config.yaml
d_model: 832
d_mlp: 2240
rope_fraction: 1.0
tie_embeddings: false
init_std_up: 0.0189
beta2: 0.98
lr_head: 0.00606
schedule: "cos"
batch_tokens: 131072
doc_mask: true
steps: 8111
dataset: "wikipedia_en"
Each number is 500 + 40 x the weight over its row's rms, rounded and kept within 0 to 999. Layers, rows and columns count from 0. Numbers have three digits each. The size before them is the row's rms in percent of the matrix's.

# layer 5 MLP gate, 2240x832, rms 0.0488, rows 1284-1346, columns 104-207
115:483505496553512495511454479478507521578494530468462394496525520401459462506469532520550482485553444466473453450450489510467465470506510502573553549552467481480493501438490497525417467544549440540487535555573553512464429511523509498498556518495435489440499513536503522478480452508529500473492438461456592521483462
099:449443465466513520451514535591534488553524441429499547522523475471472515565476520506498407539428513551505518595514505491459541502457514503591507478469458558503484530484522449517476473497459533509475525493488513503535508543493459526499561507462520502488517426480524462540564539479507505463463581537509459451552503
101:599527438383445522535531479463490518540427460559479437495502579545517507474479484519445487524420525460526462528470479457512543454430476490575517512582521574523511502492519435524526452556542435483518490518536513494472436482506543469488503553547462495540478595587494490436503563506460510459446470513529521495517509
110:494487548477499485509517461549601531567502479496489509448506481482528495521505569491552492503461460475480512535499484489526535439491476577514537547556496428472535466488476546486546505487497497472543499459445472508472498464526515473625449546492449518499468539547505469523533449497507535486521481398525463476480479
099:514495472457476561455490602486542462434497503480485528451513534572559483445574492545476517469459560480531555428515514466490523542551494470561490543542489473419518533539526534511494434569412473534460514525482499548500543504506470484507462497544434495515524550450515530476465525499491479466490453539537483494502472
109:437457473405494489518563505459502555528501559497435483554413510557496598521490538528536462415444510496492466563512572419487550512507556509520505505533492523455541468494462545563455517461479558504489527448437460467483422480456510534528498454491451513469471480465514483443441526523483496422462437521565517590478493
096:469526493522471513440416443491478467536513388542473472533491443513496497503480496518546528495469538519566550571547459505421489474465461496527472547485509495498496496427532468521495383519540526485539511523546477485544403560548473507502461425523520475545512490452527528495451575501478443464472469513503432478470495
104:545441548483504501486549471490464447509518438529507477502489460508445459544477477456524563571552544454529519537520530544525484569495481511485491514510480561485539444541500539547406407492525509532514514512513554466538513444513498506527476547468488420504485474443553518492513449479484478493454535494468480548539541
098:584460447424530498522453572540507541484491499486490506436514533521441474483470482527551529512605455534585459473572554528535498490498498560461484521524443497535525457563512497492499512490416524490458510482504480546516460534592467487509496492552503490560457538483500545539508480536522465486470506470518553516504461
100:448557500566506453598494515508466578536500517464473598430487566483478542515465528491523490420467531458483458554520545504467546504500455494574531467481520483501519518558509453525512496512404485502474514501503535498493467552524477463551472553449511568513541527490573422475490525556542508438481552507527489505546433
097:490491530468508426490515440467439454489543475515489489525470527525417489490516498512503478521487540552476405462583446490537556570528540480432481527497520464499520457515510537424486467568408501563539563500518544450462536482446572509522496561491472502539505465484479474523522606506582545484464422443492455499433493
101:538500526534469525452492463519481470476499519558472497482530521503470502503527497562522506446525515503567416498437495531512568506526500505472520517431518504492605432549504506485540491505522476518489489543455549455481538474521588496585470530406487561556502532519490461427528528402543559563474492509517458493491487
107:462476528500548512541550527507550462535474536488502479524425567506491464461517467507483503481502473439448521477461550519465491496456563478508460582550491501546520529529477490560472515547568486446448465529538480540494486467503605503501387492501544490480426494521502536466465557461505575487513489593442541486508495
103:531536538439502506529459510440537513422505458472463566535483523468474424482472545582396581480484539480476504521433507485519561525476532525487513496500435529496577447539482521516460555530536540495458547568519493459476553482452523497545511518547509537517503533516485506401445561486454520556475541481512501487508598
104:411508494492534431467535463523488460530466446545502530494549538505462421493494427442483523488498493481490460500538446453564495491495464449531549473408425498520524537527518519503508586470538541472481550454563556523530506522507438550549484580439564516474506518605462476575549425556523455486532446539444444509535489
106:545536521521500511452444460490505477457431477527498456499493477478505493466515567522520551512497483526499442508494454532522465532557600449466482445406437451460519501466426489462451465572504544447476485485592560531564514492487459403517541490498489412467547571551551545449506480487461500483496468492502555566501502
103:463534503582458480451498518513461484568550527438403552460508536546439517468538509514491501539496542549527476493568535497455485510511460502558437517520448489443469491483477455464498469547451532516561489557531527523499524480470532519501464494525473480428475521472450451538521465428526494536482444519546458514478562
096:489446527480491456538501485473536494477502511512563483551573518517441523517527490467473473543502510432535470528501624533450501527445581584525470488449583500440472478461502491542515448509537585429459413485533488438544399455525516458527482372466515482563534422490565508483478494419466456433486481544455520485512469
096:478479475506516521489554537550539514587548481558573559465501479511434504517533480447505442485552462444456456382523503489469500537473596492505511559514511428441517471567536483499515489500523506468473444499503517477523476490456494479453401546518557387509501464534540462442561513464538497494471571515504488496491468
098:464512439471452404484575495487482511485510483475550506481511496581510512487475467499486421430547455478529490527580476454505468453440523451499525496517496452505481475525532504424549396495546441482541446552517467479458567515483478542559499446510512519556498475492531494542503502479509500520476486456447434441453523
112:521506510534529479469545489458456542561523496465454489474513494468481461467430520462475445510534471512430560506484477494492496475467494508520488516533512466532518513520505494543470512470570444585543520560521519556491513439482547521509502444521490554429524486511481523549565499490560479523504429579474545483596534
095:533531517565504483481479503460501487567436556480472528540509464559485495420546506510487466492574489471486479493533514487480497486546540494491525526520468553473490462531484499545466544501486457503552447496615460464509565473434548469497487467578493498518444514471503525499483452438516503467496497424532532445406516
103:474521474467490540435547513529558604526502474470543552514496523532525546508494538558504509468563519439508508475491480487515490455456599526533530517466566520462595558527507457437480467445474441495550546455473471515506511518586478483487535499517505577522487484521536491468494524494458488526470488606516472440527518
096:472480542537563461490487490537543535452551530551495393518514421457516429471500516480542558520554441508494541514471521462442392551480496554511571526551553534522463468456440475528567573527441481491469510469488507507414417497459491489463497515457503506518495491549519512463529453537477504422498460456560527517504484
105:501500529492491430536473484517441493447465480488532568546441499513547511518440500600457493558497554436516477528413453509447499517501485404504539522478538486509474464507526499453491446450523496459568508410468509488464481444522542528490515512440530458539512547492478472499472488485534516538460482540534557470490502
095:441510503476501482466473526463614573510471524506453553530482542481515549517558484465522533530537475421507494468535516567470443543516529546505540413494536495543461502449520565520448492469459564468467507487471486598527517520453499497451423458524475499519506479536592483526479493451470433461476509494448541437564500
103:533494445580496565522533557515497480521495506507518563536560490513577538498497503490451532483450470497470489589467514512450449494528439525473501489484446539493499509493498549489495503481411480569543473490470492433481484513465468493407479417472451490544526568530476443513470520472479463494487551463482505453543479
102:539505512510456510568591560468458579565532577562566492473520446480473399482554480528472524447522496467484563561530469486537533439479469511477450527483528444471492575498476547543482495449559593516509469473495408434539583474518464561527493500463502527543492500550479510493447457425504415467539512568527440500468436
103:578504478456518524518540425483487553495483421414535541508514412530487503518469530537514418485427499523505472518522471494485441483483537470383413485611514581528464473406558523525470533460453437445526573503458491451514478519543475526542465549454490450476454490391560487452509499556556452486539551505488510444498521
099:462536467470434476440481517518488572452520536441471562525501441529492509535483461496508462478476492410505529423461501491547622586501488466483507486474554476470567540512528523489543450517489486457559552521531501487457514529520552490556478515470535472424527471580460566529523518470506547485461587503504532546529465
099:494479525405629533479405490463515494478463482580539452504546528535429475489498436492489513514500519445447540519557547451440436552433512527436466512467421540526467520488465506536494484472538529463488395476529555529494552488487537471527539531548540541521526487488507494560558528489425483473546574439453460517472513
095:506472502535533507496493509475504464509394528513437480530570538475559531561439569515422431530459472466488513467509507529500412516496545536561514521524507465523526459481512481415432568449421506438556534447496478408487437524459453447468445467410540488445513473491444481529502454489534499542425599504514508503433540
095:419499495503480515449493514616558562525474563462484484487452520554508491480498449566548540533495469474438470555501541519473486536479457555537591496448509469500508474459537535533542479480468509519543482430468508441491463505457467457507421460508523442464499502474527465518410543518466567476472453500515464427420526
107:497525535540514520516438557533551503378476506512522498557470560427485560476546442444494501511518483549491484458473499538516500446477441497509441434505531560492592481517432602584542509549469503449563540507472527468494421469436567498547513513463532448479505539489499511409510601513540547557449463512490465479535506
098:509457491486546467539475442521534519542548436514464536580472438516462536518537485482502433474587524471462489470468489479567469476517583470502492504507574467536469512453539523489462532384469457563495482527528493534512596494438491492489435418481479451472438459511499474501515557526501465587469500534442548550446537
096:524542465484496458520502513585465514496492557511538461488505520512520444546571525451569512474498484521498496432545503491477579522488523449508594544448496535493471547459502511514520579527545500544445507522481488467485435591433480480540423534622499490532532511460493511466490482533525499426516522530478499503501445
098:475474532571535515556533456501455482545576523487513475459441459465527465555520591488476530481553457573466525515532541407491580568566511572535544530496506517472509503508534520446515495523546540554501477549454469563490503496521467490498468495568523526496481468511472533466527499438499549583515566590468478493475537
097:521475498535493507475450502513503483612581494600511497466455477503545459544552499506491593500563559517518476468469528477494486456536423489547516561585455528557445502517455450553476452576494495491517523540452446527505472507534507418505464470509483460550522480531475511524458515541504467475483477514535544551468446
109:561527560434511562480487514503460529481468470451495516442448445462525499510462481461542488507544521482409492447410527439499478495510521481534491458460582437481586470585501516456498459573462433482519515525529482487494482462456426564561444537482593552472529491442489600423493562504470596509525499492533525512573516
099:472506467391508628588451541544509529502483586549561517548502517520555540523474448511558517538458523501534445487399553505515495497534535518504501533515536476450425525446445489511465424536494536453510555550525470559570532532506498456472469524546479498502498483504484510436516547478489490453481516459463541457513514
091:455572486556519488479527553430602525594415509536628453526542431475517431487566519510492524443478535479548463491479583485462456509552483457392551464522521533554500495468525495490601474530473489475417464464524456426528502541511485518512516520506567479575514491412540430411519475457465466447505515495502416432527501
089:525521521468465585443534504429477528520532480498504504497523497481516411490530555508520481545447505492492533475466514453507490451552511547518485468470490559547461514553530459478505491431554495564457495462534549554504498433448469431540525505488536541494493535536458460512426567424502519505578525544480497450486490
093:553528527514477512559496463509496525560568469445532501454526493444495489597510523480528574495427455540462506478534470447498483566544487554541512440489532498458525535485564492560493511526527369549508477541417503474528497523538419505480571501518496488460509507510490474552496408520500511474551507480533588411479481
101:498462531483478462524495449491420479495482472457450513533446518499501542547443390507407510565467550410449481558414492561429488494493485498543519394481540533508593476463457498450536433470501501576533497436499510539481369489505487465509509418465489470526365506495466466479516512534513480533480474447480480516510564
102:535557504458463500528486383494435416490443447478453461547488554507492504505475479487506527492477469493510462547562491473457489467539541496471511428489524534520479492509473561478517570501551487554560495455486547517498442467426515546484596440507490419424427524556497502502575481557616546469500522498520488512432483
103:521478483477419551488528399446532457528535527515525525509519519527462540589441453491491489545505460553484576452438531480473528508537454481481509506518535503486432479459516477554485475503509497489455568548552499570481561540548506522524581524459535567541498507486525501547461480427549524451483448487511509501511511
100:508520484459516409487525511514538520506528511538480491541431524488441523517481450472429469460484568495524417528516536402482610508472515557499533499515521535444548536552549460487511534559521556457558438475478462444462496540473536456516537477506447553484489466570493515562518506495557500569463480558485466482534451
096:508522554524517540455440509535510511474487504482472510458464555458524557533496458498478496466498530494382609417480528570502534474452507426507477468573525542493547563545466502491457488541552495485452531523538486443594573454464530504554496489466475550519463524472516557453492496453463516508535552449539478490573537
102:537448542535478549479458455510560461437525543506463464553483420456464515474536514481505510410467507533529500591434528516438465523478355487556455478472397532478497512516523439559481502501546484493513558416501474461530473447545540480514432495494524494490487526465518493523525528416542590512507530580485566429557489
099:526548511451547504520469444525501504446483481530506549539478397567475496452540487464502540455540489484496531488525535501480525451541553525461499536469489471558537490496560513502551497544384504470489471436456432483495448492438481510544487544594447442478527535481489483445562441506494556507516535534463516555518427
100:527478441466435489501552451535503481459535562423512548493637585496479508539503479528462446474476506515541545497515511497497497562471501514520465525500524534424479525562470531465526522503523533611489493477512547601533536515473459475538539504472536526495494504462471442548500519497476531524516514497506454501490577
108:533608480511491508483575518530528574541523488479451538421422551493523426477495508456506551457537458520512516481510441541525545559497530591460493564473548497497496498512509542454454497574513488512498565471518569476484487637486487507509462507485462500525544512501558536466523530544468520455493429525493541573486467
108:413567490448540561420484518536502515461475506499482484512510527470434521433460477453556497472525536546496508463535534488509506519541516493485487526489493489493495507498426526504509474497497527463519564507543554547548492527507507510484499487542529421452475518510530544463497545416449506509468518441533571489534481
101:483513493498540476488465468469512471547524489438491462431473486461469438494475517450510480477464452534496515540547476499544453511559535528514521532618439505547554535469514405556500546508523482490532489544470491463496518513485446504543584506456508520449474493521475546573417496507487532461518455421457553457480504
101:548552500462525557482552444452462603478472465507487513540548477476457533487528479563439545449483512541539469494490523472489434471448432476519436497519556470452481456476472588452489521481485469537514519441422506460526480441427453519488476437491488504534468510449484481511466382426482534468541451515546500580490452
105:535521593555504405497481477490547449483495538434535640424597461536493489515514483490523429501490508500543428537512506454515508505524507505497528499475494460515485464439542541437482569513628528515482532511439497490563535440507514450538524460521475462514508474499515441525518450497427480479535431509476493514486464
101:477487549478440532453461442537463530509505483442459482542466574523511502489526455467558480441452555560531476517546472562538546577474545555515508467519468535532521484418468445509496458521431435447478457498469473488502525501523478524448491501453509485513543547513536479446529441571508525461462495465537547540420518
095:487509469529463498492462483489485523516466519510521514579466481504465506559536530509483433503438491462441469497549481522371483461541429589517520541541496529502470481530502513518447419505517487519523468446518478431469513441513480447553493559555470477515479504427494518538515443491441475520544521540476490540521476
100:464456540456466514517493462433537516515485496560420481586517487449497463511509523500545528473402530495535535524525445499488491503453438513486454459496530536560542468541493461519497518575518526396481492477514517463572462447498521537488475491500485483463449519454449540508458520468472512478627469488449540525517453
095:482495480441545566449534501476537524477469527407472547492498489495536452499559483490492505493478529522460535453442492541420451486605473499491482483503576485483467489485512487540480464521514541503444458557561463462458511551482540477459471518528489592590583540566548543461507568527488448466487568439454411465548479
101:546451542539582494494466534485549492499568522544476472484559521481518499518514494489456513465495506430412505506495493526453564548536589499497525540526472495475498500477512579566513503452594530582471496535507430463483528501545514517460481511549522536541597517509483452566531455499464460479480563421513469467429492
102:488510531472412452477421443507547528442451448474542469516590465495476459459406533575469492472471536528462499538482451455502493580420508472493477527473522433558533490532501493522435573501527486477555472456510481448475435466483539554529499482480499444496479537563490506511464502575507565552475443521541506563481551
102:465478526474449476570545430492510497467496540475480486490462425488512529524429548486436459488478487534532490512509506503527401495491570519500530518494535516493571515463564493478416484537525469582527454432549483473435496418532412482455466442400490521491471486499543451498499492519543428531478422517466435548457558